config = dict(
    vocab_size=8192,
    optimizer='soap_variant',
    schedule='cos',
)
Each number is 128 + 32 x the weight over the matrix's rms, rounded and kept within 0 to 255. Layers, rows and columns count from 0.

# layer 3 MLP gate, 1280x384, rms 0.0774, rows 1217-1234, columns 256-383
[[167  61 169 130  96 175  75  91 135 125 111 134 130 154  89 128 114 117 109  80 106 123 133 166  98 126 174  97 129 156  83  79 164 133 121 107 144 121 129 119 177 154 163 211 136 133 123 133 144  82 167  65  73 119 175 140 129 136 152  82 131  44  83 102 175 192  92  93 159 186 125 154 118 177 102 184  92 134 160 124  92 159 135 152 147 118 103 174  92 112 137 177 160 121 155 131  98 151 161 135 157 174 115  80 105 186 150 165 116 130 132 100 182 131  50 188 115 228  94 106 135 117 111 131 131  68 102 126]
 [153 136 150 135  89 139  85 138 128 164 119 138 117 103 118 112 105 109 131 158  87 129  98 152 109  98 142 117 136 122 153  98  97 142 173 157 141 125 107 148 130 146 117  95 112 110  96 122 145 155  71 132 150 147  96 118  98  99 115 122 139 145 130 148 155 144  91  96 150 113 130 183 125 164 114 128  95 154 159 176  88 110 134 111 167  74 118 185 137 144  53  88  78  98 151 143 187 143 101 144  80 135 111 145  68  97 118 170 127 149 130 150 162 105  99  71 172 159 164 129 121  98 174 162 117 174  88 131]
 [108 108 134  70 148 140 101 126 153 155 133 131 134 178 177 195 130 148  99  42 131  84 151  81 133 118 116 180 137 112 160 186 132 143 138  88  74 123 139 131 100 169 138 120 147 149  89 152 122  97 115 147 100 157 191 141 170 104 123 155 154 141 153 189 141 124 109 132 140 112 139 112 102  67 155 113 150 198  61 144 195 138 195 111 112  99 120  95 159 114 144 154   9 131 136  78  72 118 162  76 112 146 117 147 216 122 153 117 120 101 148 103 113 189 113  77 165  88 123 138 138  99 115 180  94  83 166 167]
 [156 106 148 104  93 116 151 156 111 129 141 138 140 143  96 139  58  62 148  87 125 117 172 163 142  92 207 110 109 159  83 119 173 173 120 150 120 151  68 125 176 119 148  85 141 170 123  77 108 144 154 129 153 168 123 116 181 126 162 131 160 165 133 173  85 124 219  85 183 141 162 168  79 121  95 137 110 106 101 166 114 133 100 195 154 104 114 137 144 156 143 120 107 131 114 103 133 153 106 127 109 212  82  77 139  75  67 135 153 115 101 134 117 101 191  68  83 135  97 185 114  97 111 148 166 101 133 140]
 [110  96 162  83 164 116  94 159 139 104 143  90 125 154 121  91 162  97  81 121  99  26 141  88  95 122  52  80 143 160 133 122  64  84  97 199  59 139  81  83  66 135 127 139 107 107 133 146  72  96 164 103 104 149 110  74 129 115 207 129 146  76 166 156 139 118 189 140 136 174 131  48  68 169 109 144 133  87 161 129 134 142 119 113 160 186 151 229  86 164  93 158 123 106 108 147  85 123 128  85 178 140 149 106 117 105 108 146 133 148 117 130 156 163 179 228 158 133 144 153 209 135 132 112  62 124 135  72]
 [110 146 137 171  51 101 140 124 137 157 147 133 103 121 116 138 150  96  87 140  63 110 105 139 144  77 102 121 166  78 137  80 130  63 196  98 131 143 127 130  93 159  92 163 121 123 132 156  88 151  46 129 128 159 192 186 101 122 139 152 146 214 124 129 129  94 139 133  92 147 118 183  84 140 176 158 101 188 126 117 115 147  96 154 109 148 158 107 102 114 123 111 135 122  49 146 140 154 141 115 140 132 120 126 115 182 154 103 101 116 100 156 136  76  94  68 106 148  78 148 153 103 150 152 130 131 150 122]
 [132 143 141 158  56 120 121  95 108 104 130 117 204 157 177 129  92 166 174 150 122 112 171 135 129 159  85 186 163 124 123 119 139 178 117 120 124 134 155 172 118 142 154 104 158 116 113 113  50 122 172  98 141  98 117 164 105 149 111 140 105 150  99 127 112 141 144  86 115 103 119  77  90  44 125 168 130  65 112 114 118  98 109 110 186 153 101 144 131 118 176 105  74 176 138 124  92  78 106  92 107 138  98 106 134 115 159 180 109 155  88 130 158 118 124  90 162 125 139 164  93 102 168  59 143 182 123 159]
 [105 122 131 115 106 127  56  90 208  79 151 127 181 179  70 131 114 161 132 144 126 141 108 192 176 139  76 153 150 180 203  75  96 164 125 176 140 138 156 137 159 120 139 119 115 131 150  92  75 125 157  82 150 117 182  95  87 127 130 149 183 116  77  95  95 128 132 181 104 167 120 181 122 110 153  88  62  90 141 135 160 155 125 136  78 142  93 141 153 118 182 158  95 124 149 115 134 139 113 125 118 121 128  95 145 160 149 184 128  47  73 176 136 169 178  81  90 103 138 126  78 148  38 147 171 142 112  79]
 [142 134 127 151 169  91 103 142  35  94 154 172 136  89  74  89 122 128 122 101 104  79 105 150  94 122 103 165 109 161 120  77 132 122 153  77  89 157 147 117 118 182  90 129  89 110 146 146 105  89  78 137 140 106 129 148 128 165  98 168 125 106  76 107 129 153 132 118 103 132 130 142 202 101 154 136 104  48 134 107 122  63 148 142 131  96 177 180 166 132  93 184 130 153 127 120 173 188 173  66 102  73 120  99 154  96 183 135 178 128 110 180  89  92  39 150  66  40  91 124 155 135 108 150 111 158 178 147]
 [133 105 117 144 115  80 119 109 154 141 200  95 142 136 154 129 162  73 144  97 125 127 121 112 127 103 147  88 127 123 107 113 139 168 106 144 125 131 138 160  98 128  99 104 166 125 142 182 152 124 124 129 136 113 103 108 137 107  99 108 183 106 162 112 136 125 178  89 106 159 108 126 146 124 135 255 174 120 185 156 122  53 111 135 141  65 164  81 130  98  70 124  80  68 153 128  99 107 182 123 107 185 163 137 200 157  92 111 108 133 133 146 197 133 124  80 118 121 128 159 107 167  85 168 116  77  85 181]
 [191 159 164 162 125 111 115  92  97  59 139  68  88 108  88  67  68 123 105 127 143 143  93 159 112 151 155  86 130 105 156 194 147 102 131 106 136 190 103 129  99 137 151 138 119 125 140 110  97 128 139 154 105 158  83  91 137 121 108 139 159  88 112  96 120 161 110 128 131 124 113 141 161 125 109 159  92 127  68 173 162 104  73  64 168 184  99 142 175 102 131 128 131 130 130 153 116 133 148 136 165  78 118 163 152 128 104 155 125 146 118 160 167 203 110 116 147 147 110 144 139 168 128 125  95 117  71 155]
 [ 74  92 114 142  63 108 132 108 153 154  87 137 141 145 194 142 167  90 162 140 103  84  73 136 149 157 161 127 105  94 147 133  77 156 233 124 105 104 139 108  79 110 189 175 117 116 145 122  63 143  81 221 108 106 121 131  65 120  86 100 136 119  79 107 150 110 172 102 136 101  97  98 148 116 105 122 105 156  61  96 143 123 151 108 108 145 143 157 174 140 137 107  80 163 174  84 160 137 150 151 133 118 134 141  98 129 171 148  95  90  75 185 104 140  80 105 133 122 144 155 122 102 110 133 204  88 121 195]
 [154  87 132 115  77 137 120 113 166  83 108 120 139 106 157 146 125 158 173 119  78 138  77 169 158 104 124 113 134 135 103 150  88 154 128 161 108  29  92 121 126 133 165 130 113 153 164 154  85 104 131 156 122 161 112  72 152 196 108 117 201  94 117 122  98  71 120  97 130 113 113 127 118 114 125 146 142  88 140  93 126 139 128 133  91 165 148 210 165  94  86 109 180  87  79 114  99 113 136 134 145 110 133 129  60 110 207  89  99 158 108 183 127 119  58 110 151 162 154 147  55 104 157 146 110 168 116 182]
 [114 119 148 114 134 138 169 117 130 133 104 178  90 101 125 134 123 143 156 126 155 100 153  73 136 159 163 107 118  87  75 181 172 138 107 149  78 150 132 107 103 129 139 177 163 133 122 119 146 168 117 136 117 136  89 108 150 128 140 105 116 186 157 179 145 127 130 179 101 151 155 187 105 147 177 118 170  74 129  76 126  76 120 132 158 125 128 139 169 182  84 109  87 151  90 140 130  76 166 120 143  72 142 155 128 147 114 176 169 153  58 177 135 144 116 108 120 121 159 124  48 140 133 118 132 134 149 137]
 [106  88 116  90 188 160 125 141 123 127  98 106 142 152 141 156  96 132 145 111 108 183 160 121 168  85  94 104 110  60 186 144 151 148 142  83 166 163 105 101 115 154 162 113 100 156  83 153 134 154 118  93 202 111  66  70 140 121 101  86 107 125 141 106  89  90 131 126 121 182 132 100 148  99  93 158  91 121 150 177 162 131 127  64  90 138 117 148  82 175 176 158 111 182 108 119 128 147 152 138 165 115 182 188 134  79 158 148 139 182 152 133  91 119 101 131 132 146  89 148 139 136 113  88 170 105 159 198]
 [102  93 109 113 154 112 107 105 135 155 194 106 188 146 103 178 178 180  56 180 164 183 173 163 144  60  74 172 136 125 136 106 124 143 142 121 116 117 120 141 155 107 185  99 169 115 187 134 145  66 143  84 106  93 111  90 109  89 123 210 203 111 142  84 154 123 137 122  48 128 105 115 119 111 153 154 102  95  91 119 144 122 126 113 131 131 128 111 155  87 131 135 143  74 163  68 148 100 128 141 106 139 178 138 145 180 173 177  88 153  99 194 104 121  91 217  99 155 114 141 104 133 160 181 119  79 164 120]
 [133 110 129 120 104 102 169 146 116 122 142 142 121 102  80  88 112 121 111 201 147 115 164 109 105 147 130 214  89  98 126 191 123 147 152 145 125  84 116 155 111 114  99 114 181 158 106 145 133 189 195 146 139 110 187 119 134  99 162 145 116 191 119 145 121 104 140 105 146 167 140  71 107 163 131 116  82 105  92 198 159 118 153 144 139 129 115 117 140 146 137 158 121 153  99 131  89 126 118  97 116 152 146 152 111 129 107 135 149 131 186 116 111 112 180 102 101 132 164 142  82 134 153 133 112 125 150 153]
 [119 120 177 111 108  87  62 135 174  29 113 100  94 122 149 134 111 125 100 112 116 116  84 144 126 100 129 116 150 182  83 173 176 185 121 108 128 157 125 150 131 140 151 193  93 129 132 195  39 130 127 116  94 138 138 167 128 115 152 115  88 124 106 150 159 133 141 169 155 150 221 138  56  70 126 104 137  83 129  89  89 134 173 100 117  99 161 140 150 168 118 161 142 112 155 213  83 103  99 105 104 130 126 155 125 125 102  97 159 122 130 105 149 147  92  82 149 160 141 163 173 101  97 156 137 140 178 123]]
# layer 3 MLP up, 1280x384, rms 0.0771, rows 1217-1234, columns 256-383
[[ 97 116 154 114  82 103 145 128 123 110 122 172 156 107  68  90 123 138 208 108 126 124 131 137 138  75 128  79 125 150 148  69 113 154 149 138 166 140  61 160 179 101 127 149 112 138 159  65 113  70 174 114  58 146 115 150 162  95 160 140 151 124 142 112 112 132 102  93 114 130 198 139 151 157 151 147 125  73 139 172 134  92 112 199 129 112  98 119 146 140  96 105 192  99 146 109 100 121 136 169 198 170  60 124 212 146 175 153 105 156 103 114 115  92  81 141  78 145  85 102 139 135 101 121 110 144 110  51]
 [134 157 136 133 109  90  77  76  65 163 182  94 148 115 148 107 152 149  80 120 135 119  56 136 124 102  86 162  97  97 129 144 174 140  73  97  86 164 160 149 148 166 151 147 125 173 180 115 110 120 116 131  62 130 134 140 131 148 133  92 156 184  89  55 105 132  83 174 116  92 106  55 110 183 127 169 105 139 159 125 112 151 108 132 161 107 105 104  80 135 149 112 132 106 180 165 117  94 133  58 149 114  92 122 176 129  99 172 162 140 135 159 139  80 130 146 104 115 113  90 158 159  69 111  91 165  56 129]
 [172 187 150 121 148  61  99 168 115 125 132  73 198  71 123 135  97 133 102 108 143 141 139 138 121 174 159 168 135 107  81 113 150  67 175  80 131 138 137 153 133 146 133 118  82 140 120 112 100  94 173 105 138 117 128 123 121 142 102 168  85 108 139 109 155  86 113 138 170 143 110 119 104 140 157 145 140  83 127 130 105 174  55 108 143 165 104 156  87 104 165 116 153 119  94 139 106 188 147 161 156 104 123 178 184 126 157 186 139 128 112  99 155 164  81 185 113 172 186 123 127 133 103  88 126  98 147  99]
 [149 159 152 141 145 149 107 198  89 135 121 130 159  86 131 135 126 188 128 130 121 124 117 154 123 157 110 141 147  76 132 138 127 110 155 179 182 142 169 135  99  99 123 152 122  91  77 117 133 145 127  88 107 116 135  91 118 139 140 131  81 126 124 136 108 117  98 199  90 131 106 121 167 141  85 119 135 171 160 125 115 109 187 105 118 143 145  82 152  21 101 148 149 154 122 170 171 121 162 119 151 111 143 118 148 204 123 106 132 159 124 105 120 106  93 132 147 161 141 104 129 124 139 130 116 119 199  79]
 [150 127 117  96 102  85 163 101  98 128 191 123 149 144 181 136 151 115 134 159 123 176 119 142 141 111 102 104 139 164 117 126 155 153 137  97 196 131 143 195  92  96 149 132  97 136 119 101 108  98  63 159  80 191 112 109 124 132 106 141 163 126  95  85 163 128 133 130 114 161 131 147 104  50 170 114 110 114 136 129 159 126 118  96 145  83 135  81 205 135 145 119 125 110 113  81 110 108 148 128 128 122 148 125 129  71 102 132 166 130 170 155 121 115 152 103 200 119 118 108 132 119  69 169 131 150 127 233]
 [101 142  94 177 147 127 165 111 139 133 106 117 106 132 180 131 102  77 142 143 124 147 112 146 120 119 102 130  41 112 117 155 177 125 204 115  80 132 150  75 137  89 106 158 145 172  80 149  87 172 112  77 119 115 138 145 102  97 145 141 130 151 179 120 179  91 131 100  71 150 131 173 125 165 172 114 158 136  85  71 146 181 156 107 155 156  72 146 128 122 164 102 136  78  76 116 109 152 152 124 175 135 124 135  92 126 139  83 124 115 148 142 100 156  94  66  96 110  87 171 147  82 203 110 103 158 121 127]
 [119 206  74 177 131 135 205 130 114 151 110  86  59 114 106 100 163 109 140 118 140 114 129 171 123 145 158 117  95 143  97 147 116 118 103 126 105 189  63  49 193 109 108 132 130 166 131 161 160 159 109 188 132 168 115  90 141 113 119 138 160 141 122 103 145 106 100 158 146 122 193 113 151 134 127  85 120 175 163 137  44 148 138 156 121 100 144 140 103 156  81 173 116 139 153 122 118 136 108 166 129 188 167 136 135 136 118 144 159 134 117  72 124 127 123  47 111 124  86  86 105 195  75 154 134 135 134 171]
 [154 133 114 211 104 139 137 192 118 148  79 143  76  73  26 120 136 197 107 155 144 106 154  40  62 152 151 136  83  73 176 132  85 119 139 143 130  69 132 115 171 107  94  76 135 131 109 136 214  96 127 131 191 122 158 129 130 164  46  61 133 135 165  95 130  96  88 123 184 105 108  92 161 147 156 104 114 136 108 156 160 165 179  63 131 182 165 107 125 142 142 144 109  96 161 144 132 187 129  85 181 104 100 127  95 123 100 125 123 162 150 116 110 141  58 146 189 150 126 195 141 136 174 124 134 109 139 151]
 [134 118 107 152 119  82 178 147 146 118 105  98 117  91  87 130 116 141 121 129 152 151  98 146  66 135 144 145 127 149 139 119 141 121 126 131 116  30  60 106 108 134 155 118 119 155  88 111 128 146 123  81 120 151  88 103  79  87 101 116  92 129 124 120 184  99 157 108  83 140  70 109 181 166 111  99 157 189 130 105 155 132 117 166 144 106  95 178 102  82 115  80  61 144 138 110 115 175 136 150  89 130 169 144 133 165  85 123  67 144 155 110 130 130 115 145 113 169 116  91  84  87  99 175 108 125 122  88]
 [106 153 120 141 180 114 149 113  79 119 118 194 158 138 107 164 146 196  99 120 144  96 117 135 108 114 150 130 115  50 186 162 133 101 139 119 146 141 126  98 115 130 113 174  85 129  73 127 102 126 213 103 130 127 121 127 172 162 112  80 119 149 111 150 111 103  90 134 143 123 139 116  94 164 146 118  98 158 105  63 115 128 193  95 155 138 147 144 125 128 146  84 116 135 154 104 175 136 122 143 128 184 121 120 103 134 114 124 154 132  93 170 113 124 180 162 158 100 139 165 158  89 136 111 131 147 147 156]
 [161 140 100 128 195 158  89 149 139 147 111  98  96  85 164 132 152 110 143 136 107 136 139  96 161 106  88 127 140 136  80 188  81  91 121 159 144 142 164 152 137 140 142 146 115 162 114 177 130 160 106 112 133 121  72 136 125 135  85 155 156 134 132 166 139 119 137 169 132 129  87 142  91  76  66 149 162 141 144 100 122 135  90  89 135 138 217 119 123  35  67 143 100  98  52 162 100 145 110 108  83 152 147  95 104 118 134 130 158  89 115 118 130 113 159  88 142 123 173  84 188 128  73  86 156 148 109 113]
 [179 140 154 135 109 127 151 139  50  44  69 230 112 140 118  82 143 101 166  85  81  58  67  37 119 132 102 143 135  72 132 146 150 147 109 115 146 138 163  88 172 165 135 164 165 118 163  66 118 166 115 176 115 140 116 147 151 114  93 114 112 135 138 167  88 141 178  70 140 104 130 145  91 164 176 175  99  81 142 174 116 118 141  82 133 133 122 142 137 118 115 134 127 112  96 113 143 163 126 106 165 178 112 124 109 135  96  99  91  77 142 177 123  95  73  42 137 129 161 130 137 139 114  92 115 131 125 140]
 [165 137 166 111  77 102 124 117 125  74 133 121 108 121  91 105 120 171 134 117 107  86 138 181 136  88 107 148 146  63 146 177 121 114 195 131 148 155 168  93 102 183 121  92 129 149 157 126  90 135 114 110 121 113  77 123 144 146 152 145  91 101 114 125 136 135 158 151 145 106 177 148  98 132 135 144 167 176  76 133 114 163 150  95 122 103 148 125 149 123 117 178 119 100  80 150 157  98 151 143 154 119 140 159 121 142 101 171 122 146 116 122 141 152  90 143 165 152  77 183 141 111  87 109 155 208  76  66]
 [119 170 154 114 110 107  88 187 169  58  92 159 160 159 161 116 131 194 144  90  52 130 156 121 138  92 108 148 172  85  90  94 136  62 220 127 108 159 160 118  90  94 119 161  86 132  90 149 153 143 141 131 155 116 138 113 154 112 143 160 126 101 111 107 100 102 119 147 130 153 117 125 146  83 137 174 121 174 178 124 118 127  93 179 126 134 169 141 100  76 107 120 178 142 147 128 151 202 161 175  89 175 115 124 105  82 132 143  83 181 157 108 136 132 153 150 125 156 165  56 133 121  96 115 170 140 178 168]
 [143 183 124 107 101 146 128 162  91  99 125 131 100 133  85 171 122 118 134 163 111 165 101 172 130 158 116 124 160 176  31  31 131 174  91 156  77 145 118  95 202  59 180 130 133 111  88 135 110 110 127 152 122 146 177 174 142 107  96 157 206  51 165  88 139 133 187 176 110 141  87 178 135  86 131 106 138 166 141  68 100  76 142 173 154 177 114 165 147  88 159  88 129 187 107 121 141 115  92 149  99 120 120  79 125 185 102 125 153  91 139 104  82 134 108 150 110 157 143  78 146  90  90 180 128 178 147 140]
 [134 117  98 133 167 116 146 139 170 129 124 125 100  64  98 106 100  80 127 133  93  74  79 156 118  86 191 136 166 106 112 142  69 119  52 142 191 180  91 105  97 150  87 116 127 112 142 169 171  85 125 161 129 122 141 121 147 138 111  78  66 140 119 116 127 115 140 102 232 101 160  94 121 169  85  67 171 137 137  93  95 150 149 154  88 126 150  99 149 136 150 167 131 111  72 150 137 138 125 107 153 173  61 152 103 134  86  93 163 109 128 142 165 224 133 112 164 139 132 143 179  92 109  69 127 133 123 130]
 [128 143 155  85 157 111 125 118 121 111 102 104 152 140 129  99 123  86  63 120  88 109 142 118 163  93 126 113 167 114 132 130 124 137 166 139 144 135 137  90 116 143 116 147 202 171  83 155 157 152  95 104 163 132 120 159 110 137 147 114 110 117 135 150  85 131 192 138  99  89 132  78 208 115 156 104 134 122 161 150 113  93  94 135 167 102 174 123 142 159  83 189 157 114 168  99 160 104 164 105 152  91  62 114 142  89 153 101 125 133  95  84 100 171  67  89 117 151  90 125 160 113 135 156 122 167 102 152]
 [154 117 128 103  65 188 154 111  77 121 103 166 123 147 164 135 184 140 113 146 121 115 162 177 135 101  95 111 120 101 129 118 118 205 105 117 117 121 145 126  68 116 178  97 143 198  99  85 142 122 132 112  98 103 140 127 140 151 138 121  94 120 159 116 144 124 108 120 121 144 132 117 185 152 139 115  97 155 112 127 100  56 109 159  64  85 128 159  54 179 155 147 143 126 142 131 110 166 166 102  99 108 123 127 162 136 185 154  73 144 132 170 131 133 110 143 116 176 110  61  98 121 146 168 185 139 138 139]]
# layer 3 MLP down (transposed), 1280x384, rms 0.0652, rows 1217-1234, columns 256-383
[[118 126  93 146 127 135  94 163 155 103 117 155 107 137 191 104 103 182 191  59 111 166 142 130 139 131 193 121 108  99  94 169  90 174  98 109 194 100 104 169 105 129 140  83 127 110 115 174  48 144 138 117 122 114 135 133 166 120 151 133 131 183 142 113 101 162 179 112  83 147 156 105 125  69 118 150 118  89 121 120 101 130 117 182  93  71 102 154  97 107 145 129 113 140 121  91 136 149 144 133 132 127 110 136 100  74 138  84 122 155 149 122  94  65 112 146 160 127 160 119 117 119 145 138 119 104  77 138]
 [ 94 163 121 150 132 102 132 219 142 143 167 121 167 127 123  84 133 121  68 113 173 121 102 134 170 119 109 190  59 140  84 194 170 139  30  98 112 142 146 141  74 127 155 126 153 133 111 152 113 108  97 183  72 147 166 189 167 123 117 120 163 155 107  54 142 130 115 135 110  99 147 128 132  97 148 121 141 128  89 127 121 139 124 129 161 123 124 161 107 152 131 188 131  85  89 133 149  80 139  34 162 160 161 148 167  81 115 199 140 141 138 127 128 116 143 156 201 158 104 105 122 112 123  76 115 139 163 131]
 [135 115 120 128  94  82 157  93 114  87 138 145 133  68  99 175 124 101 127 135 123 141 186 127 119 151 143  78  96 104 140 162  80 117  58 114 139 130 165 188 155  64 166 117  72 124  70 159  88 117 115 200 130  93 190 169 140 125 179 132 107  75 161 151 188 166 127 100 148 113 144 113  78  95 144 120 194 182  70 117 146 134  95 168 149 174 175 118 102 141 133 176  67  92 171 121 175  96 138 177 151 103 142 204 180 107 160 137  97 135  98 139 105 110 168 169 137 102  75 140 151 100 130 107 171 145 145 110]
 [165 109 127 140  76 161 157 182 128  78 146  89 118 127 128 110 151 191 176 132 166 154  88 114 125 150  71  80  79  71 169 193 119 128 131 179 111 122 152 152 139 124 133 114 124 135 141 140 138 145 157 144 166  96 132 122 145 112 104 148 129 170 115 126 117 156 161 157 134  59 109 180 147 122  71  61 212 155 148 139 139 105 133 102  84 107 196 153 173 101 102 104 130 107 104 121 137 105 129 140 148 153 139 159 146 128 191  91 147 147 131  60 110 119 129  56 143 138 104 143 174 154 111 131 175  74 113 124]
 [ 94  90  99 122 154 136  95 123  67 191 114  87 126  96 121 135 132 184 146 113  90 103 151 143 126 107 118 135 168 133 193 166 141 139 119  72 121 144 147 115 123 144  88 119 113 146  75 116 147 192 158 188 132  79 118 133 103 150 125 119 142 129 133 139 129  68  82  81 120 142 167 145 133 141  91 137 140  65 112 112 205 152  99 160 118 154 115 174 139 126 118 141  94 144 169 110  93 149 127  96  67  99 126 135 145 128 163 147 133 100  65 165 151 143 173 136 123 159  83 156 126 116 156 102  57  98 120 132]
 [139 208 105  99 131 139 127 158  74 176 173 171 129 141 109  64 134 139 139 108 124 204 156 175  63 140 180 104  63  87  82 121 159 126 175 115 161 142 155  94 164 172 177 159  97 157 127 172 129 141 115  99 171 112 118 148 118  96 158 143 129 146 122 112 111 181 170  96  34 119 102 149 108 139 120 106 134 174 168 105 134 169 132 139  97 127 141 124 133  82 135  99 132  89 121 141 112 118  93  95 146 119  86 152  64 100 122 133 104  75 140 113 134 120  82 175 117 111 104 102 163 103 175 113 136 185 134  79]
 [162 186 115  99 178 122 140 163 151 141 172 136  60  75 151 102 180 128 104 124 155 127  70 133  97 118 144 113 165 136  63 180 150 114 108  73 145 146 128 174 144  92 160 175 109 169 132 120 154  87 187 165 101 171 142  98 108 135 200 106 160 155 156 172  87 119 133 135 143 103 162 120 152 127  54 124  93 157 155  92 126 172  76 138 128 118 125 128 115 129 102 109  98 148 171 164 120 111 105 142 141 148 131 150 181 160 167 131 184  78 127 111  94 172 104 148  74  90 162 111  64 167 150 105 102 133 120 121]
 [182 136 110 142 126 139 144 130 123  81 145 157  84 118 189 101 155 129 181  82 117 130 134 105 149 122 151 144 123 127 100 164 177 128  78 144 116 126  84 175 142  97 121 168 146 154  91  72 121 152  97 162 136 117 106 147 135  77 104 129 154 180 131 110 148 129 155 137 190 172 159 149 193 129 114 125 158 131 157 110 126 127 135 129  14  99 122 118 113  99  97 120 109 106 150 151 122 137 179 173  97 134 175 180 129 149 127  86 128 218 155 146 101 114 165 149 140 167  90 121 130  81 168  82 139  49 169 113]
 [116 128 139 166 143 180 110 150 134 113 139 123  89 130 149 122 164 142 145 158  69 166 117  86  83 109 151  96 104 131 125 165 154 118  94 115  91 184 140 156 156 104 134 135  99  89 153 141 137 103 137 146 167  87 167 147 111 119 140  91 111  81  76  95 111 118 130 153 140 195  90  90 124 118 155 140  82  96 138 157 137 189 122 167 149 142 119 124 124 179 159 107  90 222 152  84 126 163 128 165 131 174 104 106 112 119 114 138 134  93 151  83 127  69 122 125 166 166 113  70  85 137 128 155 129  61 139  80]
 [157 162 141 122 119  84 194  80 144  85 124 107 175 179 121 122 117 144 104  94 114 122  77  79 139 205 157 151 184 137  86  92 111 111 146 134 107 157 170 146 103 144  63 145 127 234 106 128 164 140 133 115  75 113  94  72 141 120 162  69 104 115 103 143 178 108 131 135  92 125 138 183 146  91 148 124 148 171 204  92 119 157 115 143 145 128 122 148 115  88 157 188 149  47  93  78  72 136 125 196 112 155  79  57 123 186 148 175 131 154  96 133 123 179 116 218 137  95 143 175  81 120 116  82 116 104 115 156]
 [ 86 142 157 142 151 158 137 137 127 150 128 143 190 148 153 127 137 106 108 129 131 119 146 129 158 151 144 141 126 128 118 166 142 117 136 122 145  56 163 161 188 151 151 138  91  78 186 157  77 103 110 151 158 112 110 157 127 189 161 132 168  95 210 130 105 171 111 105 103 129 167 130  79  96 114 134 145 136 110 121 145 134 113  79 133  97 148 107 129  91 183 119 105 123  99 151 131 112 135 140 105 119 152 159 144  85 121 108 124  76  23  91 162  95 161 135 124 190 153  90  84 126 174 108 139 104 153 143]
 [149 151 134 146 114  81 127 173 167 139 134 144 121 102 201 150 155 127  66 149 110 133  88 128 191 114 127 132 199 112 131 107 161  97 158  89 107 225 100 145 128  93 115 175 100 149  73  54 137 182 195 106 142 153  77 138  94 126 133 122  81 148 138 118  70 163  78  70 156 108 136 110 165 118 107 104 145 166 105 177 157 144 132 127 105 126  58 168 109 180  32 144 105 147 148 176 106 127 115  98 112  60 156 167 113 167 174 161 141 128 114  89 125 142 177 129 149 164  92 145 152 114 191 170 151 154 107 147]
 [135  83 128 126 146 149  89 130 106 132  65 117 135 117 151 128 138 155 113 122 153  70  62  15 129 111 105 175 170  83  88 111 139 167 155 227 128 132 169 111 104 130 113 153 143 127 159  71 105 115 195  80 124 113  78  92 110 126 154  85  96 143 138 145  64 103  23 102 141 147  97  76 133 128 113 114 128 154 137 128 136  81 131 138 111 159 144  60 137 146 123  86 151 146 147 197  71  96  75  79 148 137 103 116 113 167  98 164 112 195 166 121 121 116 102 111 119 195 151  64 138 105 161 160 179 154 158 170]
 [ 69 145 181 109 114 138 102 152 135 177 141 153  67 192 134  73  94 162 119 131 134 102 218 154 145 165 155 173 149 121  80 112 102  84  63 126 153 170  85  87  43 126 123 136 121 117 112 117 128  97 174  86 166  94  70 104  91 114 167 127 124  86 150  87 115 118 135  78 145 146 191 189  94  98  95  74 146 142 192  99  77 177  90 100 123 104 138 132  82 163  97 111  94 100  87 122 123 103 144 141 122 159 109  96 158  84 106 152 146 140 140 163  74 165 173 127  87 129 154 120 127 103 130  95  95 178  97 142]
 [108 119 125 115 125 171 127 141 135 149 140 127 114 152 108 144 112 120  62 106 150 104  85 138 143 150  68 142 142 165 158 143  85  99 109 161 161  94 133  77 125 130 110 152 134 110 106 118 153 113 156 123 123 154 153 146 102 164 134  92 160 135 101 131 142 159 152  72 122  87 117 124 135 131 184 193  77 127 189  87 150 133 154 151  78 193 114 108 199  68 113 105 186 124 142 128 131 104 136 157  53 144 105 140  92 185 166  89 118 101 154 136 101 138 140 216 115 115 142 115 177 131  53 150 138 100 113  96]
 [ 56  78 124 157 106 138 116 136 123 115 149  80 126  87 111 129 124 150 143  95 165 139 128  64 130 142 129  67 152 102 160 134 173  87 135  97 135  98 162 147 130 133  98  92 120 134 125 109  85 122 160  98 115 125 162 142 171 167 123 129 162 121 110  88 170 132 121 143 142 104  92  74 111 113 131  90 163 171  74 159 126 102 145 185 170  89 134 167 114 183 152 103 141 132 116 134 141 133 147 102 108 123 162 120  94 105 146 133  98 178  94 149 172  98  71 149 155 184  93 133  54 165 111 126  95 132 150 178]
 [141  95 119 148  91 159  64 110 118 119  74 145  45 129 115 190 133 144 181 114 112 177 148 135 199 178  87  61 171 107 119  98 151 101 143 124 146 125 180 129 107  96 139 153 159 110 104 170  87 120  91  82  86  90 154 165 134 153 173 172 107 123 123 140 113 118 148 137  73 208  48  77 133 112  79 165 120 115 116 167 112 132  86 128 165 115 177 122 107  92  70 182 157 142 129 126 133  79 112 112 205 100 116 111 143 105  64 103 119 173  76 183 138 156 130 219 196 191 154 130 145  95  96 129 212 132 163  85]
 [ 83 144  77 126 104  80 144 136 183 143 186 114 101  71 126  93 117  41 131 146 145 124 180 115 108 125 127 124 156 203 143  78 186  94 160 161 149 140 115 161 152 116  87 110 139  84 174 114 182 148 117 136 120 186 103 129 132 140 142  86 112 183 136 140  58 166 155  60 134 139  86 172 164 151 120  81 115 146 141 124  83 111 142 141  91 164 102 129 187 122 133  83 141 133 166 111 117 149 130 121 115 190 133 109 146 146 125 182 194 140 124 107 129  99 133 124 135 112  73 142 141 132 107  87  60 201 116 149]]